Each number is 500 + 25 x the weight over its row's rms, rounded and kept within 0 to 999. Layers, rows and columns count from 0. Numbers have three digits each. The size before them is the row's rms in percent of the matrix's.

# layer 2 MLP gate, 640x320, rms 0.198, rows 0-333, columns 160-199
095:515477469453486481485500492509469500527461515547507513512459469513486514492499492487470493540515505519516496511475503531
093:492501547505478485534477456477470505508475531507487504491512473503527504472548503463496533448511479503522528504493435503
110:531508503504473479536488512529469507491483518518519500449468534498496482496513513444496462513501509545531518475490536483
101:490498492497498487474501499480496443494487475481520498516500560519509473513487501541509518501496502500514501505485462493
093:495489474522472497528539492522507469517487479450528493492509490518487515488505541523504469476493544484494489510519507521
107:484518489487549489488475446486499467517515496473456486513488529504512498482476514498465527538485481517501531449475496482
092:458501499463514468504497526445509461508511463500524552498519468478462494537480507485459508505441479511509497477462499445
121:472492484544488535500469524484524546496502468493466519487509444538515462509463531457469517503497473484509435516510490481
099:497512512513479493523541479524494519510496474518467516504476493457503491576518531433504552527494474513472461545505520484
109:461494488480537480522489491529493533476567499515505531517521498530524531501498496481512483524492485506486531497489491493
103:536521581554481475500446528502505515507518513474502530516492529494443533495504479452517499481483513476511522497506497465
095:514490481454473491534495531488497507525501496496516479499522501514501517549519487488501530512564489481522432510513515512
107:536483537551484481498496493505521495516478527465468486431503498475524508480536541483464493524515517494472561515474554497
107:460496561511527497493473471517480499479526500515515483502480512470485565526490516546488541487505507504514537515502500471
104:517501514512443501507503513501459480550481479511516502522521501494503511488539516504482498508483502500516475476431509478
105:551513531531525488499506478512486539499560514491476513535493512486468484483505498483514461526514491450513527520485554487
093:461530492554511466486488534512506493516512493468497433543453490455504480515472497484498506509476477528485541487490515512
091:524488527504482515459516491499502509494530502485492499500518450488487475495536465496458504522495473502530486489427476503
101:458482549496486526486471507525460484482500468502475507499496506461455495499505447477521480503469488483487464508527497536
101:487504505539453515496495531539510495502490462526482498452486470539470500548487491512483491511479469502520532518535532497
099:501531511491479516505485427477463466489517460460467506483513461507526456466500509494466436514442490503516463457542482497
092:467483507488524493528528476478492500501517482495497484487522523518481501446488444478541475558559485496511487509479494520
094:452503494493495500496490489512510448484481463504498479464527512508507528495461531501514510512504498487497483514498506507
097:474523531489463483540500523517502496526505526484476506494529520506555463499500507486454500478494482522546490514527510534
096:475471506493501516487498473462486522473521505469512459500495485524539503478509490542510516472509504539461497463481418482
099:501502517496487486522495491476482483494501500481511497469497474480498491457473501486513511483549548513491546502475488503
105:534487489483518507508516468497464505539506564476477548522490477499488519500499440467488470534528537526494472484539477454
097:459503522499531475491501482488517496469497486467500470550523510496490523533468492538509462493502487523500502505519524498
099:454540458488522473511485531534497516496456447473531521474497520501486501531526500530489442462528510472556502519532485490
105:485519440488476470494492502529528505468511550493495466501508490479514462495521442512509465495511495482503541497547504509
102:474509517500469507465516489500492488497452489520506532492524487441464475483496493486449483483456518533471495481486506481
104:509486505499522460458470536502470486459529508533477487441524479522491518530458508498529528457471524494500490491512475533
102:501505465458470503523472503507492495458507512492509467488544532468475522528553486582525502466489514494515474479505482492
099:491494514499486530467479508466465514504518499504445483513538486477462490491500509464547506523502487494476462538511510463
106:479520512481493541499528475468456517532460487483507524533500492451476477525529467456526486519428507490523473529511500492
103:485499485499491508526505530516541507527507503501515494517497552524549497509491488482493504505527504538474495502478503466
105:509511536565539511535479473488452513540474494519536498510480502498480469527530476499468531508477506479510474528534463508
098:503494500488583495487453450553502505484513555459523522522496498498475493504514505525522507471502513531482494461473499530
101:524516527497518444518519503528519527490488529517464484543474507490479516527518524492549507524497468474477492487508511544
098:512519484530544541489517542479509513488487470447452524448495566474545484496546503497463467498501537474473475507505484487
109:467482507453505495506485469478556504493472549503497458512525594519484522506500525504493534477430510528522488490510487487
093:513466514530540499465478487494514467524523491520479510536530463500492539512506499511527509491465529529482484449487497513
097:525456497521501496477479495503500476503530546497476516513519469535480442527488498467511514526484514523473495487517519452
090:539532559484506476492482511525513514491515471481507492499511523505513515438464516527504466565518509504461492507463498480
094:552516530583491495504510491447537511545490506508507536567510489501479486493479496468501508503495469487474471512507492528
103:471508472517523510510523555533464496484530502538522484517497496483466544499510501508504491467482508457503485507507528437
094:471529519491493519510505518491540503462511515535488526511523513477519533469443523497522531470496479497514462491493478508
097:516498513432454492489492525525500483524485492492503497474494484499531497508528471467515488519462498564490509512541466487
095:464478504513495475483498478504498477465480497488550491502526526486531481468510489450522509502472528521463477536472515516
091:483509527504527532484515485460485507522481470461479507477500496507508481546522484504533468502456484452509466501503461494
099:489503507515526505473500502513544467479510526522504486471538524480494484481502556484499514492474514477501540449469516502
110:465496499484461510508518519518491467505520467490494492539493522476503496502497473559490523514502523464467472500476467506
102:466517556442527471532493506521486518530490531531510505453508504526547511468465470505507530529528546480482521511545516524
105:521523507461534454485456509530487507481491552455502507497484510513522502516523515491478529520479504510470543510497496528
108:428545494483475438511460466472513472474522496556497530541508502487463522467521488454512448531486543560514483539481516545
098:522502506444540548501488480548530459512482506508470500466533497463490528508464526505454498536489482512498498454474509506
101:484506488448495487502508447536469510528534536534469485524494516503515467471510530452464478476478506544518504504495504507
100:482492493505481494492514488517513494514483509493490546498465483477510551519497504489478516519483513490476486545460454479
100:498450529505548484514514454517482495494490547502499525484500468499478491491508517512506504510503498481500514485496533515
105:519471485534519517526469506502504488533504457506445521486505468478508510473465516459523500542489539517512436531532494516
105:521491518516509488531473524482493495490483511512460503486484489521578509455502517472490526453476498453550503506538495459
094:482494490509472473584514481500522525497499485498469497516538537511512538471494448506517503541488533505483479505499508496
102:528499495491527478491507520473466473462534517536500515521487531508530491483443474485491505475498507514517472521524517523
095:494503512537476570515479469523497525508487488490571517494513525513467543508480507486539489545549523465496478462488517510
092:480501520585566475474502506483521469534479506491511475510492496473472451500503492497474498480465515442504574510516559513
093:458486446481534500539538523518483529510498481512494490495530502521497509494489527486506502494471516503534529485551510497
090:504484477525488510468514477438463503516435477475476480463528494544508513493427501516476467517476492510473529476514520509
103:528488490472505475482508509516464506495530534494521513469497442467524474491497505519543492494505433493485472485517489479
101:491484530486499502485511498494494528496499480520463489538533521472493526532515520542433506501432493537502498500509528488
097:473551507497462444479542485577498506544508484481522511522502511533511535509523506502510489522528476487477507527517527484
100:510493482504501509517523548521459514507483511458499501524503471476501482505528489550499475467517575513498495473495508479
096:497525505512522502487507534504479504521512530504502508501513536447482499476488530517452516506499499498524503469466460507
109:521487516495508494480503503510467504469519491507520472547460541504500553501512514502496445488450516490524504491503501524
104:506491493482466473463477505498467489529461497516492492501560532533477505476473491508492509479475500471452437438498483503
101:519546482530498469565529532508503487494529519488509510513497540506537468486492554476479522535502460513481450476498443504
097:495491560494518550451453525512517503498493485517477492527490480463468534559508555433523449514460485518527496541485483522
103:479510502495516509471476446451488506495515516497525525482515501473425531442492522484507523483505499516526490502482531469
098:502496467493519462496540497465531476520503511505539476493540482541549539520499469484501479506531476505505475507474512524
092:489513501488496473545488514508511537490519512481502499520492510474458524541522525529488511494535497478538463472455503488
096:504493503508506484529491492511468487536460471481479521499472521492492514494503513445490468484508513516433512505506533504
101:494499477491482486486497489469519511494507482504545537529492535460500494524482510497497523492543508497498542494463514482
103:511516426539490501511474478482513476483520532522521491509482483491460476466487518499542526501485524526488474499488455513
097:501507513525513499521519500495509488540518476462481499498520531521495484493468526475486508509466518506516457494522495519
099:460498541462510492520502515488487495483476487515513497516538491441488504516542493494508491500470474516502451501493504486
096:514478492503454543533488496492514528515527492492517550513514504470490516487513475544475485539468500489519468560494521510
101:506476505484525495515476492497493513473495516497491480506492513503456466481502518518488469512483499465460532490505506538
097:494498514472508553469515496494491493454514477500468519501528503491503483503481481521498497486512497531455432480492502481
102:513475469492512467480509539509453462508492515506484491519554524495461523522481436490441542491493517511513476517473532448
102:526527480530566465501502553487499508486529492519475474498515496472534544516509505499501504499507497471518553525500490456
100:515507521504480454513518451491470518524512493489515497547504484517512506556486487510512468484500508507517533515495494522
096:492515521517555486505472485513498494481482473500502551503479531541497493482473507510494453482518517514510468511520433523
094:487504506529497466522522472490473503454544474515492508492469495496485468546484489477503491526512490512517506439426523483
096:503469521558465472507502528524473520552506494465521491447505486511503598470507490485518523505489513526526503472462494515
100:526529499547553514493473501532485492544497459519484536492507461513507525469494538529519510502510458474484527522513512511
097:461495487478515478472549530478457487518493548566503502497503477484510486529493503487471453481549521486530503533494474505
101:509504477469496496480490467524512447508485542497487487520493498513483521518465494498473523487481519510467560504525483513
104:503531552476501448511500505469425500522508510489496487471478524512509545519490526446509505503508467556501523488520497483
101:475505514530479509501519481493470473500467519521517542472505505513495501486507527531503506524497530493458468475526470522
108:484511500495524507489512549520503514492486494478525455478520508485449526530533526514493516500506540518492543476505447476
102:484525482502473477536465501503536512492548516492473468477500531504541489542485539469486515491513478499507458470530502497
093:468495494487498463548502473559486500534560560505499527524570495506537497484508519475524470483509473515503514522481530502
099:455516489452489488496543520503503490477486492486541481474497500544517517503473524481514458480491486493506520510511555450
093:503497497535451498507493478467485523487512472499465478492492486467538503492524525509460475509465520491464485513482496507
102:500496507491485507477495536466498502496517527447500505471482475500548505491447461482487458465526489519551496538534558450
105:471498495479484503511516495471506487503534518496535497520501499475479473470488525470502483517488502482513508484479517508
100:469494485525438467450492523467455539542463535445498475505549536487475502486492504496540507490483551502487461448517538489
093:495442455495508490469504509499514470452513478519487514482483504512499486576509507502516510463435484518507460495438496494
102:487514525489501497491477526497538480490462504511475491443535491494516538489479474522501527605489495486510482499511448513
099:476469502512516488536496485526471502473461488480509480535479557521552488496529492495534495501502494511472486508537502508
097:487505566531520515470515522527495511498528502503509498516456477507492493471491532522484514505518460460494542507488494467
105:484500524522544454495499515482534521490506438496498447489547457517517569537480539527525490536510475494509512521499489487
121:451503528506483504508485447446513456489460485551511518495515520520485543551535521522503504498465538521490488485465493535
092:478481503536495436451522527483504478519480508514488488480530492504528503483501508515487485498506485496489528496484488499
100:512503482481507478529488470509491538533533526496533539535469481524470520494501517541521484446470500521555538444514485462
095:507550505514514464506455512503495491537562537516460500529458477502511499525466454502478461531533537491515454474551555501
099:465458523504518520479499489528547513494500494467502530463526523523501488539515497472533555502492506534512448493494495453
095:470534516519485491493522484511474555534492535504514543491506520522457480482545472557489486477509456513489488524488488549
100:456496488554509489510490508453530483533490531463516543490466568511517499486512501506474502518529512486499537480475505448
096:488543479515513462528501469441465488491483516473481524509515493520510521452502529470508465505544489486495505489509511498
096:500487500488516480518490512451491495486489556484484486500500501510564494485461507472514528507506507478488502465513518497
110:476496549463485493510483548515517533415475495457485478508551508512489525515450495498500507531490501473456557528515514475
099:499468499540521509541459472506480558432522495495502483503556547489467494506504465518518570502498510515511519465535487528
103:507483505483471492528492541461511525490469469489509497490538521543480506490518512542507500522485510487494510477526493501
090:446505523515499470471517509460465497529483499490520523483479519488536459466468444498524475494491511482500519491493509466
103:482510473459486480485522524467485427501513540514509475501509527470522505484530528458485473531496503535516476509502497487
099:513462537454522511506490554517499499479506492500521530492474590545500493485497438536515526484521513521537519525476482441
107:456542526514508501526488456494545484513462488511491495563554497475512459482508496464514536490460480504466494490511484501
084:505506530478488506506511483519518528508457483503498492495479530482478502531493525522452488498474515507509471525495453499
094:465479503533464480532516503485545519542538496533526486530446542530489515473507544493481515483490496497500502514527476520
099:553496518506470460491484513473514493486539513481535500484538524471490507504445497468466480501501487513466498490495485436
098:481492496506536500501462500493459517513494500475484482477529511510505456516504502490491520534548465525521488518500517501
097:473488496523520494501474553516507503526496500527471523494527504515544524510504505491508497505496491519479514521518508506
095:486584480557480465495458477449487486537489487472528510483523529506518475494470504469460522493495501465538533490482483476
095:478527489518500476499478462529457480466501512491478502568498509519509484489493503524440501505486504495469461534505498479
105:513511493513504493536480490489461491507496483533510503524557471525487479510504497474501509529520534500459510529507517509
100:481494543457508496505510480512486498522522526533532510495517493474501511511517466508469524521481479497468454516490522487
097:456484442508521480468499524479490516463503489527448551478498449497529506491505483505478496526483538504539532449466520484
103:497537474490480461505478498513528532511507484508490495518467518482452505510528520487457534554547486529537476485487482510
102:522468567506493536515450492477488491517466509504507519565499491516468543523503459461461476500474460516480500505488492455
096:507506495480509502503508553526469526536488483426492462458518526444521477522549470476509520521512485480457521476519509513
099:511508481477526489511517505504500511523471476508520482482557502508504495488527549490528519502513484473504496540468494506
100:467484502510507471507517506503430522486495505471498508533508535514505471527497533520490502521474502526471508536497488487
101:483504532499527507491508448498541517502476471538480495489507579528500576522506490503502511492469452466541489500476510489
096:524487488508470535467486494498504497481500472576504488517547493506493483493507491518517500552540487457478505461487451471
101:462504527521515484516495501460509523481491469508461474484527541522514545483515510484507504509456485540501507480505511509
095:501501455515504492472478501519487495508540526477454491518497491531485484529510506459460511453504546523503528483488512487
097:504511511536490496504476512502524530477488492510476554456475532498476506481501517515501479485489500467497490520460513537
103:507499520455535516498512517471484484472564500469547534510536521477482530505522484480494500495450508478530466526467514506
095:517485496489519510500516487480517499514534515515516479525529492457520456486469508464449470476451512518470491506499505549
104:525488559509488504533520493498480517511486538527476529498529483515504538551526479459514518508492492481472531437499508485
097:470554487474467469491514535523518505484554467527503503498521472550514500499515516470502517474484519477513466515523548505
099:494506464511507470498485496503483502517466491521486494491594546480486468501472497494540506569493501490482501537497498470
111:491505482483525469522515482541455497518509495498517476446547511529478505504496520508534505480531507506503482531507456475
108:528532468530514513509490483436495499525517477470501544543502501521464487527503494471526533511487506472491493461470501492
099:501469489520439473506473488507502537503504512497502517468523533481512481530507509504485454524487507466516485478522532466
093:534492522493488458463526457480504464548492485505540512452550510476490485446495530462472448518507500525527476513506517500
100:497468502499548448535447494536489505499469485520512473503524520515516497544508487503480483476489499517547476500495512486
099:529508498489485472526492490487444510515520545511525510471510518515514499472481514509493494494489537513552481487537526491
096:516481513508518477462491574529494508478478470498504532527501495484525492489500502502494511502509430512536514504533508491
097:474517513530527493522495506481503524527534499503487488533456505514495500504510533461533524468542493516479511494454440537
102:491500519528482506490456483470482490474466482512482506485525516462497496489502500477517447497487464486478510552487505509
099:500510500470486462483501454488490534520490525544508480537518508482512496482500513492505491473502518542553494513461496492
099:542477511459507492452480531541505501496462487499543536504466473464493497487490516514468511521547464505499514524441504547
108:488513491465514479525520548508533523481511537472530526499484476495527501513496501520481536494487455506461524530500517497
099:475542496531453531506454506488515529502483490475501517506454515496536494508494482543527499504514502513513529510493502504
100:501536526556462484470492469507540521512473485522504483516529531513519479469544532491497499474480488481482502486506504529
097:505466474466543520510496497511468493489492498505481513532490497508465469523513529474509507468532489481547472502451551485
098:477520457495477477482511470490487507472476466504484482467524490488509505531494475516498550492538502479508499492546507502
101:499528507502533485464529498485480527519476500515455491516463508491461468512502500469518522503492495517499509502418535463
095:515520469511482491500523529481512571535443507499544499489498511504516481471528534514486501467550499456484512493507453520
108:500521512541447513505476492487501526543512521512507503528525518495490494526495480508429478490490449505457466521459468499
093:499519526535473483474528489511510513487479514558512486451526527475525516498488515485504521537502454503520487484486532499
099:491480498507468495477456514545501506474483503504520525475515491504440479511487428476504491591500564494512570502508481468
102:532482461488499512504503505530501515496483481501529502509472487497478517508484489476531471521495456514511485531510556519
100:452503491523504488505485463480527477499527492527573468486536509511415522519494524486535517550494534519514448449476488503
103:519538479481476502513520461473446493501476507566498521499473490474500451498517525532484503489464471536498518511448472474
101:456530525500512516514479551505508482504539535484532507470540497486499473516436489515479501485502532474467480512467469482
101:464479515484504503498507479504524544469530515466528460502456487508506496500474528470537511505482525464495483544490520511
103:493513543483483548498496485452479476475500477491529484498477508490450477512506489482482471500502514462494516500502491479
107:482477487485560503474521498518514533511515455535448501493532475483518489513501493472492501555457478506488483495459543497
099:528471493519448493508518535514533520450481535481536481484508464525527539545526452478559549495504519486501498481526509468
103:501496482497454457486496497496494494497488500498533519482481477490470519510547483484474443517494495527503508495475461458
096:501494518502487495471501475479501515492559500463485499512483499517481496487536522498519458487476517480494481486515499489
108:486517498475550476489502511526533517477532513484491499501504488461514539508520477446504487482499535493566535560501488485
102:490474526481479505519471484550510477518510504477513516486488536461471509489500460484531520496476498551471516457462493496
101:484494515518475515503519479472482510470507502465513512489523504475501497529429481510508500511485518441443520486532528461
104:471478517466501510491483491460474404507494484484483477514557544494528511496535491462480460495486504526540473479473520500
097:502508493527528500492528486518465556533455563481479529462524548528507468511478507511504546460505501506525500488467532465
099:523487500497471500540444531516535541487493517479533540519500525521544487530480514519461520475478533485509520470512496514
091:510488524484467497468506547547498535509544546533507490490492546511474520528534418487509497491485530514505495517518506477
106:469488481465520520465491498488531505513502464484500450496509526518497538494527502498497493541512496500522479452520508498
097:513472459486515488490514495455505489536516488512495497495477509466514514513428505496484495459420477477462485494447513476
095:493489515509499445491553450461517489469497479466482485545505508503531513482479474492492460424516515444473450543517468484
099:513532483478543521479522441469521543462497493502486503513500439483550528503494502518476528526543469517551484492506496515
098:506496475513509498503501528491502546484476497474530487486497484510468550492497502507548487462500510535494522460528504494
104:523515503523465479564529482508493523498502530487468528466503465458472551482443474489489513513484521495470476496481471483
091:461510555540500472466534509469516484464470498524477481489487507507488496472484521492512500506477506502481507488490510520
105:553515481506493500488492482481481528477437506497517513485503522513451517516518508495517488525488492487463493529530503464
103:497533522493491487523495506519488497516489512543480509480522554515506459476510504521485486497483527485451504502485512506
104:499543575537479484517478452453491500498499508525483479496503479534492510452502496527506485491509475470441495497517494520
099:520450489523507502499519484498501528503531527491486496480519523474540474494488508513447511510496441498518512456530535500
098:496518468487474475486474495468478537547476509524491529558500549477543490491515488504460481494450522519511493485526499501
101:476493518491525517473516506480486531474456494497491558461524489548483473512526493485489515510510502495519509515535492524
098:517469502448494499510498534522470507512522496473512489539487495438499506505471503525504507495492489534494522481475499508
099:468494516498472524491490524525452505496495482493494519488490503467504495464478469496500451519431486516516475509514520528
094:482478450499460512502462521505517518531489500539581461515460500516484519500540504483486501479472526485493515502484526530
093:514505530549541499535490494528531520489479496505506477502536518537500508495524465526528521508550525457529495428497508494
098:453504472449490500513514527513520432489462574542515513485550469503514502486533469521530471492538483513448466538517494532
092:507525518491484534512485491489517485523558493521554514499538530520507544529499464493536500458468473556495478455459516473
091:488558465505537531503509463486540478498471516485511493494486494490495507517504499483494522530516521550428499549544488454
102:536533501465482460494532470501526520527497532520482492516535507479483522506515466503477474484537448479540504485487532509
104:562483537500515531508492501482509455517459474513514501464483497500513515518488504533498492538510507508526501510486511505
101:499536486560502491494497494492488511545473518460509467513522492503496504511464504507472466510506454508507535493469513497
106:474460522490481511502540472494464463528456501525507499507470470502548515510498504478511501480523479535488512488496508506
097:464501504526504496478517490477455510521546503518487519555519518439487475479493563497442509491465504470524486494538514530
099:499512451463482502535541504528490458471514534492553502475497516504492491553518503534535512507455511501554526512512492524
088:486460463480444420465474553510500478492517514496512520469513495521539490548449523498492551563485524447515469488529481524
110:493495507473481532546508466488521517556503521499467486480527514480490515524498476511478520475487467467487508558496512497
101:532513473513482480482458499478534516451522500498485496511525461452481450523525516488523488478522490537493473482527537490
101:509479521515471513504481503485498457436490490488538469489503498522486486536498483520482478481505529504484506472528495493
094:468514471526518535560512475468483535503472512483468499487527485513520469457439486488512495507451503457551485505458432498
096:494498500457506516520520499517500507532540493498498532468536508517501526532529506497523458539481481487528484541515559524
105:507481501540519475453460472465429484465502491491540533490486472477516503453505512514498477496535524526467548462513513471
102:522491558498467471497430517499495514518505490471494489479526507499493483527536483465533514503503504484499523483494483456
119:496484537477487479471507506507522490512510486520531484504485502528494485456537511519534542512493504499466471510485479491
099:528504470510499542498462489480502477514510482479452450498497537487486511515470484508515538514456518517511508493501503488
096:474479501512503494445485479487511512496493490517530494516518509517462546499515528538514474510465469496498527522497499521
099:536487481503495528513526491440547511435492532519522518481526523465542479513491518542493456467513536478458523490499485470
090:484508451484531465439544518521506474495499496510541430503531520500430489505468535487537508512487556500475504489515493478
093:464484479483502512482491516453470515487473532522542501525492528454513502487483496452458513437435480517465519551535494505
095:455566506464490518464527518520469505495503483488510496511526512513499545478495460480550550477447511483466487496510517481
094:518552531499528495516508546467471518501509547501459505483526533511535518525515538446523478466489496514504482517513511478
098:544503510486481521486464486562515493518507480556516491473483536507468502500508493452524493514491494521524521479428523529
095:512473514475467510439533482519483520510458482511457512506436507451472498467512448534502522521486510508523496477445501536
102:519521508479539488514451473514508503510485523484499532498512515505493539479520534457455540490485518516459449476480495525
099:447482518475518505500448489496471466528501542522504491506517492494483469468500485488472469485505498520472464518506480502
098:487535524500496508505473462521529435478506522464486488517510522508466503507477511507490534481456541497473488455494489522
104:436530497521504491444492502488492515517517492519476464513498477471521526515483493522526497485461487453511456501480494453
094:509534489492470491497464503536519466511499456478477541521543509503492459522500532504486514535501518494495551500488502535
107:483449518512490484552526484503495518500570522510495511536447532495460470465490515480468483518454510524494505485491459502
099:468524466476484552518458506508469488541504507477517516459496483521485443516466489509467525477502536474492473490511496431
104:504487507472510513482550478483501527475498483493485531449501524543466510512503542502506483515503511465511506484493530496
093:497522476485521486490493501477475495523467493434470522523535490507489530508471492540500457474492485468485488509512466503
087:485520501494487453490519542512536516513494492486486475486488480529501475490523481503458481498519495480505541490533517475
103:492505529504504486516508495493542485464481466471511489519522493489556498527458455505537448537517461471493490529526546471
102:489528486462503477523521546503457436479521522520564513494499495493526493505474497490492501499495515543515489509466498501
104:491485504489486538438490501438495509522506467509487474500578548461487530503520467489525498462509517469558478448479514471
098:510488487500488485463489472493512474534510504521530519508529495492505483449462510496498545541516478478523564498507495503
104:525511559499542469531505484493552509482459513518512504508475529501475491470485478465501414490507485451499549533513478478
111:521498503482478539530495500469545492504484529485488499468508470456507531524491450503511466534510482492517499549519536467
102:429476522530501496474513539508488497541487488511488464493483474494515467499479500496515538499504520560496515454496493510
099:517500523495459476431473521515500466467505491480522459529528506473503514513539480538488515527497505489475507419512518442
097:492490498513531458548536481473506513471521509523506443465493483516522551552510499477481486503478470510499493500479505502
099:507466511544499463478522467484520475477504519481525498511515527481524504551458502492505512487507556512510488509504478490
104:525497514516503465496514459450480444503506499512515476525508483503506497510477478473478522519467528535476459533476478547
096:509529541533524473502482475545479529519498500498476504458524506500468523520539492488489479475520548452519507564522516513
098:510485488494537477487472515516498495507523480467483445490514516471480475519452570506494525488513460499546496472522478496
100:485499541513486485515539473540517484526556495550536481498548494505531475483516514483491515466502468523486473507511501434
101:502560493486544508505502509494505510548501494483536500510551496480495524504498499544552503496499510510506526446499494502
106:488473526493490465435521463507471486448516516545499521507503562468469473493518524517477455454504514504462505471471514481
099:515483507506469512502491505487494490539469521486479516491452496547529476520474522515457520530500456523498483474505537505
100:490491499520497495488508517509500515502478509488519510512555500432471498544464506486505490501503537488509511495491521529
092:521499531554526487524497510525514503529525513503500489477511513474542488443461495452493507523518503502504485507494483489
110:463513496491494540472501494501484469480515489536507521492487504539469548520517525558508457500487533495483525487506504519
106:500500442476499499539496486490517554471548495490517526481548549468471510471460488433485467516525504475509470544466515476
097:491547479495510509478479486523483487489504590499502532497505533498495467525523480530506467565507492513526508510482486436
108:473473514460494490429516497492504469522492516515494545502537475420504487476499546524492484543519516501462494472474464502
099:499541479525488477483500534530524489516470523475486492474476489478548518522502494495505528500521518498533507483509456466
103:541488474451531483492464484533489481499479500506484484549527521526511542514514524479478485466483495509523480480478515506
095:487499470521538509522479493487499490510509574498472467491469482461422491521486486500507474484511484476504505521498499441
094:452486514502482498461452528482470460456501533519450481514481507545473524478502499486517506475463498513506505541525544531
096:465485549524484508526558506476480448471480536499529476483492506473490517477500503501489522514506511491507532482525476512
099:481413550484485509468512483463475521453468502486489489485537556533463502543501495503467507496490516519480501482525490524
093:519507518541499536514543511489477507496530562492519490519490501517493469505482517514506525503514484528462497484492460465
100:500478501489502516553499518508462530481476487508491479498518500522438497541497436485501541467473484490468488542486525542
104:495492456480501481514494494493494542496514489522481533471532545504540494523505531517490492450455495478503485548476491544
101:487496488493512499461520478489460483470481480539560537497490481496507494510483501500440509488553519504527497491463529495
092:509491497512496510459476484490546491458507512519506497474510503553521490431536542524515516456493508507474454506491475473
098:486440526486487495469502517466517530474545478526542483466480519466498460468478489528536489530514480482499511469497532492
104:489500518495510498500518507521501488517501452531526490484534560498489480506522525497494517505533504469494526468508533497
093:501489529506476540467525515514502523523486510458524511478491523507478493508498463509511498530496484507446528540472494420
102:520426483491497498461511495475550505436534493451510521501472516530474461486492480467503515509481550482468487493504521513
101:518516488475602504513501467543508520518519499468477475500535522492535518460474527496482486493433523484465495488538490531
098:509562505499473483555557487512491516544530530435501488501476531518506503544497507489547501528500483496455533511480500477
104:468492481499489470524448480484515440526486485472511562483474503514509514468455507445479549506454498465490544527508504509
105:469497534537503519427473462457495491492510519521520509494505477481486484491484525494499498480523468539510483462465463475
097:530500541494477481455519463507517496522493470522504504486561508491473499467471499498509501506505515483544484516457513469
096:490519471527531496443515471486460506514530465533489470515486451493519471501519486516498481489474491503503480499486507526
098:492487453478513507523448510481490506494530525513541507521530540505531475516505479513529472492504486499543519447495501460
103:482448460511512498509491537526496480463501495501563532473508537482465484494514480490557490557466538512569507522538504473
103:434482508491491481497476486478508472525521473454470472536485502504468476495517505492497522512504488539483520465508501499
095:530474501505506457527452459486520506461513489496566513542476481531504487494493490485546493502447515487469524513519508498
099:485514497480500512520515483494503521442509504497471529478483526503461480517506488459504470503481537519539486472501509492
100:521557506492542516498513538545500516493485506530491522540492503471546489497541497491472539475439467528497508493469491509
097:469502502510485494487568527507481497456487483495496497470497519478471494470520477513487471504460492490545516520490496497
098:512537500542557519512458498520523503517507524464464511509496501520552559539523502429451536565462513502501490456489467466
096:526524487497518449481477492486521496511502478491466496506503497470488542511504525522466478492500529496512464485524502514
099:456520476462510467481473500543521472500519518484460524505501540510493555494524524521479468475509492560499453473486461513
101:521514509555466513500483474535515482486482493495499508497472480528536443535510496547515510506512448521487504466498480538
101:504506532527511496523467552506527524506510524457524473530487519559523557520429516487479528497450527481506519504481498549
095:485475534544469482537534529519535521519499515526464523488485527520520553472470541510458500515482462521503490487494500465
113:492515500481549504478512515482509507508507499560479523476551492530500496498465536484483494476472496492518506514513510481
102:493486498488530525489466551534443528558443475509513497492474541524492533475470493502480491495533536496500502524551511522
096:487453527480518524474472515462474533534524488501474512519485519487525476566521527482532481487491513449487500466521485493
092:475494554493502499497456508485558493505522502452497513490556490523479477489484490494464525486508487543515545497492507497
110:484535510504484536494522502475475524487500490520519509480503492486465520474520530489538478475495489505493502486527507494
113:441490490488512457479481518511508490498533501496524500490487508539505514497482527516481497510467504535463505483503506544
093:492481482553483484513513523519551492483522491478500536505529511534536498495482505497413507496490518532483507499507489492
102:499484480529471493478494486500465521509513443470550517489483480476481491507504493531511504479444528572510457458510512459
104:484494553478506506531526508523507492463456491564502500472557563509481505522516470523492529493443535537509499502526498515
109:502470421467509494449517519478499542523513488495504474560492516522523509527505557478470439528511497507490507500493490492
098:481531512530522511467521519497473525508460504498477489506477503481498509518466528522473542464464500489502497510499468467
097:489515484470481495527516492509513490457551497520502526447510538474519486475495496512482516480529498508517510499514480513
100:513499460499523527489489496517483467477517498510527497509497498503529459518534492478493525474514453498481528486445482528
111:467559513483500502481530477474528516550474525495494500517494476497493535534494542513471437483538516473468513522478492493
119:510503512473489517494513533498509465537479541499490494431485490518507503512502526538478514588503452521514508518506496530
101:483500549482459461541519499499579479543502509522513464498491488505545442514486470501505446533507493477502556470473477500
099:501512509475528532506500499510483488488502520473557487498469514514499515501513472479542509481522524489524495513502501480
096:506526437520495538481480519512535517538562503514474484479482519492515472526490506448528529521527548514507493511555515518
112:498502512561471455521482482501477488488520484439508478493522497522500494462507494482532466517510484459509479498506514501
098:521532513491507504527493521467500559452499505548524460518507517489503466523495506503493533526485533510520529527527482524
103:506553551496499479508489482503482533489490454537540469492502516515543503485528453466530489505501498487485495498473506531
102:510481492492493520533490494492523449502511480509508513480494520499504542507491479490458493502535529464469476462506529529
101:500513495469487478512513480512519497520523525500533455482495582540527532477466479480481515504532531492451446487516428461
112:483510507527489485513512547473459489511477485548481514483471544483490544490548556447512486508472526500538462475501491529
096:531540523543470484478493503419508520533478519486549527522511522504470533484509495503519502489483537522516466476493441437
096:485480480517498552476518481528516523495458544513475470514530516495540503487519474492504525535500526436496495504522511492
105:493537500487494474494521536584502550483550519532532469473496519493499505490494550521483476463518479448516500482498539502
094:487516539507496493507496529497507474511539493473496494536496436501543453487509487465485510536470510525470475491480480498
102:481494525480518470503485535508524501493492502528528483532512494465492507545526514513523442494530522490501510515489524471
102:492498499502507522489533477520476527479477478498510493512522531519486484485497494508510536455524539508499524488474528493
103:508476473515511525521429459519477468470531494485523487505525518490457477521518449454502507531474525490500507523486450486
095:515495513501530551451494481441493486524490501457529510474531540507500490474507507520513559504468525495512484487476503458
098:493506498470525491461505494467422511494510524531492481517490506514487504486514502471515468520472474502519476472526538525